Weights of a small transformer language model: MLP 768 tanh GELU, LayerNorm before each block.
Each number is 50 + 10 x the weight over the matrix's rms, rounded and kept within 0 to 99. Layers, rows and columns count from 0.

# layer 17 MLP up, 768x192, rms 0.112, rows 755-767, columns 0-47
57 45 37 50 53 47 57 49 37 44 54 51 48 55 65 47 52 42 48 35 52 44 55 53 59 27 57 49 57 59 34 59 52 50 48 61 42 66 52 59 45 44 46 54 53 53 50 58
37 33 59 56 62 49 54 51 65 55 55 47 58 37 68 49 65 48 45 63 53 49 55 64 57 48 41 67 57 63 50 55 32 55 51 59 58 59 46 53 60 42 39 50 53 61 58 46
55 62 60 45 54 53 40 60 49 51 33 62 67 47 57 53 48 33 51 63 47 39 50 49 51 50 38 64 48 59 34 34 47 56 48 19 47 57 43 43 47 56 39 48 66 50 47 46
57 57 63 53 49 48 59 42 65 37 48 41 57 51 56 39 61 44 52 55 38 65 45 34 30 55 52 58 51 41 44 63 52 52 38 41 34 49 55 33 42 51 52 57 26 63 51 60
38 37 63 66 38 57 44 43 42 44 29 39 44 61 42 63 64 59 49 85 48 53 36 43 46 45 51 32 44 38 50 43 59 31 32 53 60 37 29 62 46 72 47 60 68 62 51 45
52 54 59 40 36 56 55 55 53 67 52 58 45 45 61 16 57 34 48 58 41 36 29 39 46 53 53 43 46 57 57 45 48 40 47 46 46 43 40 56 40 52 55 49 34 43 62 50
40 47 30 46 54 33 49 55 64 38 47 52 32 61 67 46 44 44 55 58 54 42 59 24 66 63 71 35 40 41 70 57 63 43 63 56 39 55 56 50 50 66 36 60 50 59 48 38
56 37 46 47 53 50 67 46 32 56 57 65 44 46 55 62 56 57 46 52 41 55 50 53 21 65 18 26 59 59 58 53 45 57 56 37 47 53 50 38 37 58 61 61 45 44 73 49
58 58 50 51 54 41 61 58 48 41 49 52 56 49 53 37 31 50 57 38 74 45 51 50 48 55 54 52 33 54 55 51 41 53 59 43 44 46 54 57 51 52 36 34 65 52 44 53
55 48 54 58 53 48 37 43 45 61 44 54 50 46 59 54 49 40 57 40 61 39 31 46 43 67 56 50 47 61 51 48 50 43 55 64 28 54 41 34 59 59 39 62 35 58 62 63
57 43 39 46 57 50 49 55 68 61 44 48 58 54 58 55 48 57 42 46 51 61 55 50 43 51 55 51 54 40 29 39 50 34 41 70 59 53 35 72 46 51 45 49 43 50 44 48
35 29 66 26 40 43 53 66 62 40 56 43 56 53 41 41 51 50 43 60 32 76 47 41 36 53 40 43 38 49 81 32 44 36 43 57 48 37 50 66 63 41 53 67 59 52 57 54
43 46 47 48 51 64 41 46 43 52 58 37 31 43 39 65 41 69 46 54 44 72 63 70 43 61 55 35 51 61 58 47 43 50 52 38 52 44 54 55 59 54 42 47 49 36 45 29